{"norm_eps": 1e-05, "init": "uniform", "init_std_qkv": 0.0259, "init_std_down": 0.0, "beta1": 0.95, "beta2": 0.99, "lr_head": 0.00738, "schedule": "wsd", "decay_shape": "linear", "seq_len": 1024, "steps": 3980, "dataset": "wikipedia_en"}
Each number is 128 + 32 x the weight over the matrix's rms, rounded and kept within 0 to 255. Layers, rows and columns count from 0. Numbers have three digits each.

# layer 8 attention query, 128x160, rms 0.223, rows 103-127, columns 80-119
116099144090162128119162092147090174164172163144086168086160151133184121108170128113103151148154133130167123101141132119
137129147178084123141142113105118104149131128123074100111129118158091133103079158096124172138162124134126081116135118114
134122142167160153159149125174110126151062149136169157132125157114118142113120111090111096103120135141131090153144135116
101085116117165117127148165133115120091087138141192122086159091096120166161125139184127108109129152123126124148082120141
158117096125152125155169130099164139163146086137099077077114110126144164121118119136104109151157083066116115096159101145
131126103117098147162102104116114113121126135104131142131133129112151124133114108158101061099145110106138190110191077127
177133152137143176096145141124120126144099108089102158142110150137129132162141137108148154149135138180173112184125135097
140123134147094129143143135080157101125143109153098104123068115150100122151119162141121166086119097071222077142144107130
100121125078173158161152122149116111146094147080115131104128150140140086116153113094130109121215111141140141098116144137
120095138112146140121093145154114121118110141129153107109129160123171155074115106118154112173161116098126105153155145113
174145107075075128117108165115084155193163133116097178173143141092107116209107118144202086157088088145068125126129131179
089134141137128122091142114107128149189153132136123138138113094114144111109121070102104130124162111154181143114075154120
108111107156167119149106141096122126146175103142131102109072133152167077098113092139155121111106120099151057120116118127
141196093105094105154106111166146128134126152107112165131149084088149163091136145079127075106136085122083082144135082135
123139160088133114171151088105111140102148120177096146104149118165090112107109156143150159109111133137168131159147151071
104111109149123105103134155143115097140115166124138135141174117119108137099093128090163114093120093090105125156133093096
116150111158122110104130164071092131137146126109086116143084084120127077113106097141190117107073121107122149139104138117
121115140102089140128146162106131062152089107151160156127130118059110166196146122136086085101114152115101142145162109143
126142099151145124158143166099160150090128140143142119138166150090108170140128125125089107153115176175074106090130146126
087086105169065155088124110096167139179102087158136138118121079097159109103105132151082141098185130126155157125155144142
125092104128164141110141137181142104128124139127119116146128111178126140099117132079133135109085120158080123116094147105
124070145125125201134176157119165079129116126123096142116156130083108128170103112132126124151128095116143150112156118130
099084124152128185132104121194142135144052115125175133115143172105204144157147152133152074138102109130123147149108167096
108187145114101141088139161059121104093148152072109136142138121138145154111144134128126123157106104170111149131126110123
167120157117137125129127140107096115155103096106110147083088096113191131133160147116113094131137140150108148130074144114
# layer 8 attention key, 128x160, rms 0.2, rows 103-127, columns 80-119
132073124117114144119184105123105168133141146122077141132153135151105162134116124109122110137107148137118121155102136142
144162130121133154114167202143099141161197177117128092155131159059158089117153163121145155200137153160131111103060105102
096142190112119167101156124118141115129118120112123132134127137125154143101079098177172116113144082154146093100147074092
121148076147088144131073118133097107109125096157079166103157122127138110222166158131163090114146109123134177075139152066
125063108146168101148113077174130150170160145156118090093105138106114108110178091171113169208140164122142128145120137155
075105144075179148121127142126153130158134136090150116214169150139144133107135109155135152141068126155128146110115126137
136153129109137141101109140114176151080103128130200139093128074099172151157118128110134167164093133102124082127153144118
162152122089090133152140074095099133086153112152135112157171105132108141173133091201146174140160161164104119132171110139
154112124131147114156156131163131128109119132136136114128139151132131127103135174134127130115118144126115048177103099168
163125162116122084098089152125178129138124145094134141101131121136142106074115122098100081107132107089172134138133077126
138068142148142150111102140144138172055130086083109129167058144085155143148159144135106098103140105131159121089046155121
108137162186130129105157122086137161126105122111121122185159140126121074139109105088089133148154108146111139084167109092
126083096088187122112114150163102127161090089114116100138090128114143128121151074142090153088157108137155119116122155112
173102148121124171183113104070170097070147097114150119122160140146129159067115167166095091115165179141145136126111145095
096124091091097126118148090119108141097141155148107118173177117088109116095106140119169143145094118144148118133157145150
148106109140105155146085116129125131143110161123119089177141165164146147062132081155156099089151116151125182100148145113
108089109096125108102128107122127140087143128196159113120136186106153119143138068175138122081128110128122137098083121113
123106146130138147150168108130151109118116102127099119149140090158142130128103106174106123141126147153146147146132113104
142129084106144097158138106157127153162127130132084097160075156141119117180131116103161074101114152135163175116083146125
112121111117168116137117113154100169177147167169147162099183142151140127133138065141125109122086123176149132052174091106
133133154166153137116119151157114069141134121146154107138070101118148134126172069097115100111116109153120138164103135113
148122124125138143139103123101161144139161076160139061143145155149112130156111121183091153141145162133121139136124119088
103118154112156137155159131115186100132139101133132198085156094188137165094140136102122116119146149136169120140128142117
149095132106094141143100109111116150127108109118167106136102142168170127170146110136176118158094123144070146127137194139
087118136138117091131124130135095104115149138164089125118076119154130153135120121119132113157108128104139137074104089119
# layer 8 attention value, 128x160, rms 0.219, rows 64-116, columns 80-119
114146129134155152072127130103084088138121130142171100176104115157166186126126134141151123122102149171158124146082084102
161115120191142093168133103138125067114079104100120085117091077171141094203113088117130101150099097117156121156182117129
125130133125094108157094155110120134118135089128155154121134185130109098117172048132080117105152084145092139120176126100
120119108091156087107114131111057128116097171102083137154156170111170089108167140126101133176135115196108095107105085090
126090144136109164174093104137153121111163068167113121158134153142117149156163116168127126062155152139061118141153138110
129144095140135154145158135140131167139132078148156134104112155150138150107117161154158117139141184149198168101133089179
101110131142178128123155097141125151113164158121109159155165138162183117134125140173144072103145110152068146137194109154
100181162118179138055163125107125112138099158101070183109092148127159158123132111159082132162119106133147170143101130097
119113145129114152106139175077113107101175084127113140125150092119110098144144136141130157171131154152191101128167130105
087100106114126135073202138123176112086072143139109126173133148158186148118149120073108125131110128105129127131181142121
098110132113162115153135142169148202119074135129131136121137116146184102162075132142090172082086118108126139167098132192
102157169139129135138138101154131111119137172165153137122109138123116102116175146125159133137162074123167118059165151143
123142132102084128087080158157165126148143092108148124126120147108127138123090144211133107150129150105156176091104129188
123129134067147070133073108178172124142082106174097092125108119101098149144123111169138141057104127112092107182090062158
094119084186094182061082159106183044094198186118188107152159085149203132102082174059113081125129158113194115113129086127
170123144125116089143159140134134112109153166092124124124141103083094178121143127139168176106081103135118157176124127146
097096121142156121187133119182199144106128101187133097162173176188105173105153097143149124102146116152068134121108084139
170173155118122085169164155095104085129116124106161133097075140132079179099130100105163175139166121135168108153126079063
135062109088175147105134177108137118186152140099115118178152129125148116145091134092147127153072144168121116160074133117
117138108136157094181117136089133121178124137138133127116150168113107121151153113136123181099111124169121134143178095161
129081114082197100097168110162148148142122107127114084117146186142074112136159136137155170094064113141067136143133155150
138152113111125109132097095155138153142090128146136082145145060083137153153148136136153164129113176140098134125111152119
081046166147144156144064096093142147130147145135177102141186149163112122166126141164158122122171091137144208092137140135
153084112123155133162170086166129162052105088134123142115075076128129084152119082091134057080112155069103164163121117159
175089088122106129141123133172110099168172178159097107115145138099180141102132080142124117139071089128102122092131101155
163130095060119164098125173160176115097086165149156125159175087145130127159113151120195102102126099055149175149100110121
079187144111150093153099128136160165113110124119140106055153124109182104132137065102131136077179159112184114152148138169
167088115090097207100098115101147126143130180135149127135152138118108109205105114125074123129096165110167098103200137123
047125122097088078133146107166102185160118172149128104132167141116091176143151095144135152113163133162113149169104175154
134142154132094160124129121114138096111169148097126114113161116101122149130145162069162104129118143110076157092081157172
121128116127121153083076104131169147114087119134109150095161103144097126139161102059071140102109168105155132110083096115
137184122117121137131077147110141126132114070164075106073130104127133088086145116102099143140132143104188133034124161131
138123133097100094119090080079103212102160139175106191139156062184151131114089146129103108105117151107149049169146118099
178081161071109101122145123132120100146132161103121128168159117155085126126108125108162085127143095126071113076164142128
147051101079091144077131096147128095193149118073124125144078112147179177176062134216132145117156137160075144175136174104
124135127135100186128111161155118141130115192107141127150133121133140124159096133165114160125138168134203137106088106144
128159122149178138119143124064163105130117119131083165124109118151159095108117130132100138085150091144205158149147126102
147124112120157139099143136127162092135137130142165109167103115151097123149097137140132110111112091112118092152137141162
103139156158105038177175146138087125097126128097118158133144145149103132103120092131165141129097135182148180085163111145
090141074155091102149115087137177137151101090153082167116110097115135139173108057116133056091099161116137154157113134196
118164166130146150075132077147125187063133193100114199162162131127192077090147148105064117177196140108145121159099085095
046177098109099088181099160116130095111179145073129097125052108127151130134151132071120199096088141120142112086124158118
125101160140123108142087102111116118125153123162112123107127142101101189113140151083140082135132121161110141105119091110
195166110120118156135215105134158113188191173081139096113139065150144145105107122098158114087130148156130076128114130132
149160136104091096139157169150147109111143186122152118138065114122130136155149092186140177164171135100144127162105151086
117084175142063107171113090128133125110139065152160103111084082116082092176089060156129114118146161149180135142142123142
117132114097139116109168152119126156123086123130113109196130130198137133118151142151099100124142095125112149116128130111
103104158099128141087116147157100115093118073189134100138141086138064139153114096158096118122109152096072107156132092235
124153181120143172107105125081134136090083075142140094141145173081183162123109126096130112150185120162121115123083151123
106048122159118102129164190118120171109086091148193151082072104127109123142130097082106139122157084091119136135091158132
144131076157165115173087126115164115185156103143118135092080131101103128099171071111157141150136187149154149113081180098
096181160075157164124167103143090141126124121134125120141109147157145114143117154148146107200107105128125123132180075121
110091111119126153177121119102178113120178125135202094103105205098156149174125128152094147086150123080186109145136094142
# layer 8 attention output (transposed), 128x160, rms 0.175, rows 64-116, columns 80-119
132109120131126128145116162112158154157148122122073152136119102150120108131140128143113128084148099095147162095137142139
128163165080141138163132121098149146165168158162110127090204162083068164087110148103148148156130151098113148103119164112
112130136147149133106141166191135153118083132094170130114121138140157145176123162126138163108160178150119142147116133116
108132105154092139142138121185184149124101120141188097080089158119095136123127103145158135119097181095145127136134142173
117104134094141091110105128112079115136109134077079103118099138131167110062063114117133163133081123141170174109066154131
122110153116150051134071113103166125124111164115108138165105070106085084146118128062168107116122059142072083132127177056
111142154093134144123110154141146127118120141118145057112093102125107151123121106086162132141100148110148127130064149121
158104100138080141178122139124163097155137148182176077153151117100066131108087160098170158110141150122121072153132168139
163121135131109131138137091136149146145113150127094091114101119128124150085094107121123133114141088090171139114111128172
177116141176081125159106100103121124148158114097129112119121107128098134161107133154165144123093120138139110121122127096
146192128189152095123106115109113103100145088118120108103135151122067161089152142097151115182135162149084067086128126064
153125150129125117125087092109159123136108088140115140182189127112069129164104136092097129108104149140111085203123093109
117119128157157126139187119116085116116107126124114150148140154149136117134084120112132133129140131181110087161130140081
133177097178125103106104103114074130125150117113127079110148148126163125102137145156172084195110117135145111090128137093
111130136110186109134133148116062125178129128150097190177108165116056082155140138132169130116119088126071141143154182144
102115146154126137114132108090139137106126117135094105108152123155212127116109138145117076158124126096155132089122149109
129144133135107116085092138148089116162114115072156147122110117071123073174123126139154139163101109143142120133139152117
094163122113091161092102101115153142118158171103119140125193032174144095183183120134116075109132096099104126143150130152
097171135140136117105095063147085167078111110155108145151131124155086100155150127080135100116160123105119149106160145129
148153104124065143083145133156114138144114094128140133129128116138116118140123188096127092185169114142126094136123134140
116134165197119148092147142109151111101098109100119120110126113151181118124077125126088162162187131118174086113139137089
090115102136116199138176141114096088117145139129168183130153162163151098091095110132082119127152134114123140114133141122
131191104129171159103209130149104122147116124113154145131084132088160089122126160077103106137124137145141110153118115137
144141158148106117117083121127132103154160118126139122148096133129123150083094155185116211123149137142140121136141138062
099159118120126119104103124096123167081136081122139146166095130101095129128134146163114111159160145184097135150131158141
103111166155102135153125109078111142130183146152121160165137128137105115121136103149130090090140122161135066107157138098
142132118136097136104157155182097094145140104157131176137113113136123115136104192080204096192082097142088123129137100090
104146122120156102158142125170108141123142119094151152141095118091148137113133168139134125155114083175111153197119143128
189148117201124109138136108079133153058122082116150138121106161140153118117120186171109049131129172156175116098145103144
126069116074102124130144132125073130145108089172142109143116150121164077149123099156105146163101099115163116121160081116
093110151111125143141140166148117098188170151124127169164113121121109126146107170165129151137142103116116131141165100140
142122134092104141120173120173123127145122142100123130141091174088108122148099138128145112129111126171091139188097127131
133172149157116146118143133122138100120142119092088055130074170094105140129139139094143146128157097072138178124137136178
062166120186128119150122130117154185065117106112153124116120131075148123162102109119104135153143116131135154129099132171
104087132221154138138100136085125136102112162165124131100164105117131145048142153098099141129111127120161131126114153123
103153115118186115133120097112116130119123134114116149096168121210128144119156153125081108105182134161110136136153172131
110122137133106120127138199168102158106105136123160102103165123082127174150183077136166133172111128126067104116125167114
096145106137118141103121141109104154112119135123122104102150149085140148139166126127089099101179131070117174096133117124
139157100126116171104140126160160146114087143157147117110161126150142060171112098139146117130156115104130119133148145070
151130222108138134114107173110137127102133144130127109143137110141117177114142175136141172122165129141108116082129106098
135104076125113119180118193166154095143106111151190095112077134136105168193111104109212134118084120153098124078131147148
189079119164133190104160115149108117177099140208119137117202160179162128118153129140128070132110179133126149137126148161
085134104060107141121141125129146150156126136063126097181099125158125027146070102140135121081143111102152138129123101157
119079140155121156118105117106114136105143131167103187167150116161159111117129138141122119100162069088140196138177128162
134111113172120174153149085089153160123121134125141111111181136126166156063108165140124060138113137126149118126095158161
142190116119153110130139106131123133126128157075085125116154122162154148114114149164121118151110109135119114116124143060
139133112175101126147131104159133137100146118121161159114123104053060089168151104115123134137093122113145103101149146129
129116125155143140127122061088111108145167124061073118104138180131163119101121167119117124166149131119193109076119140059
128115151133113050127152144147134131115129151074158103117090096169079097106122118157110170106130142128157103134164094107
152147087134094126177109110095124131153133132148072139149205143133132140097129105139117123086122194140125099104122116134
125124152108109157122183157148129086145107181139117175143182115119158091134116126178116118116116091117103131132164111135
134149077140151121144091146159159157151133128100180100148115130096125114149162102137136133088138135101132150188130151137
130135102168122087099152083114117133148078181114083107105160059131093140111140140089097128119084166163128100144133163143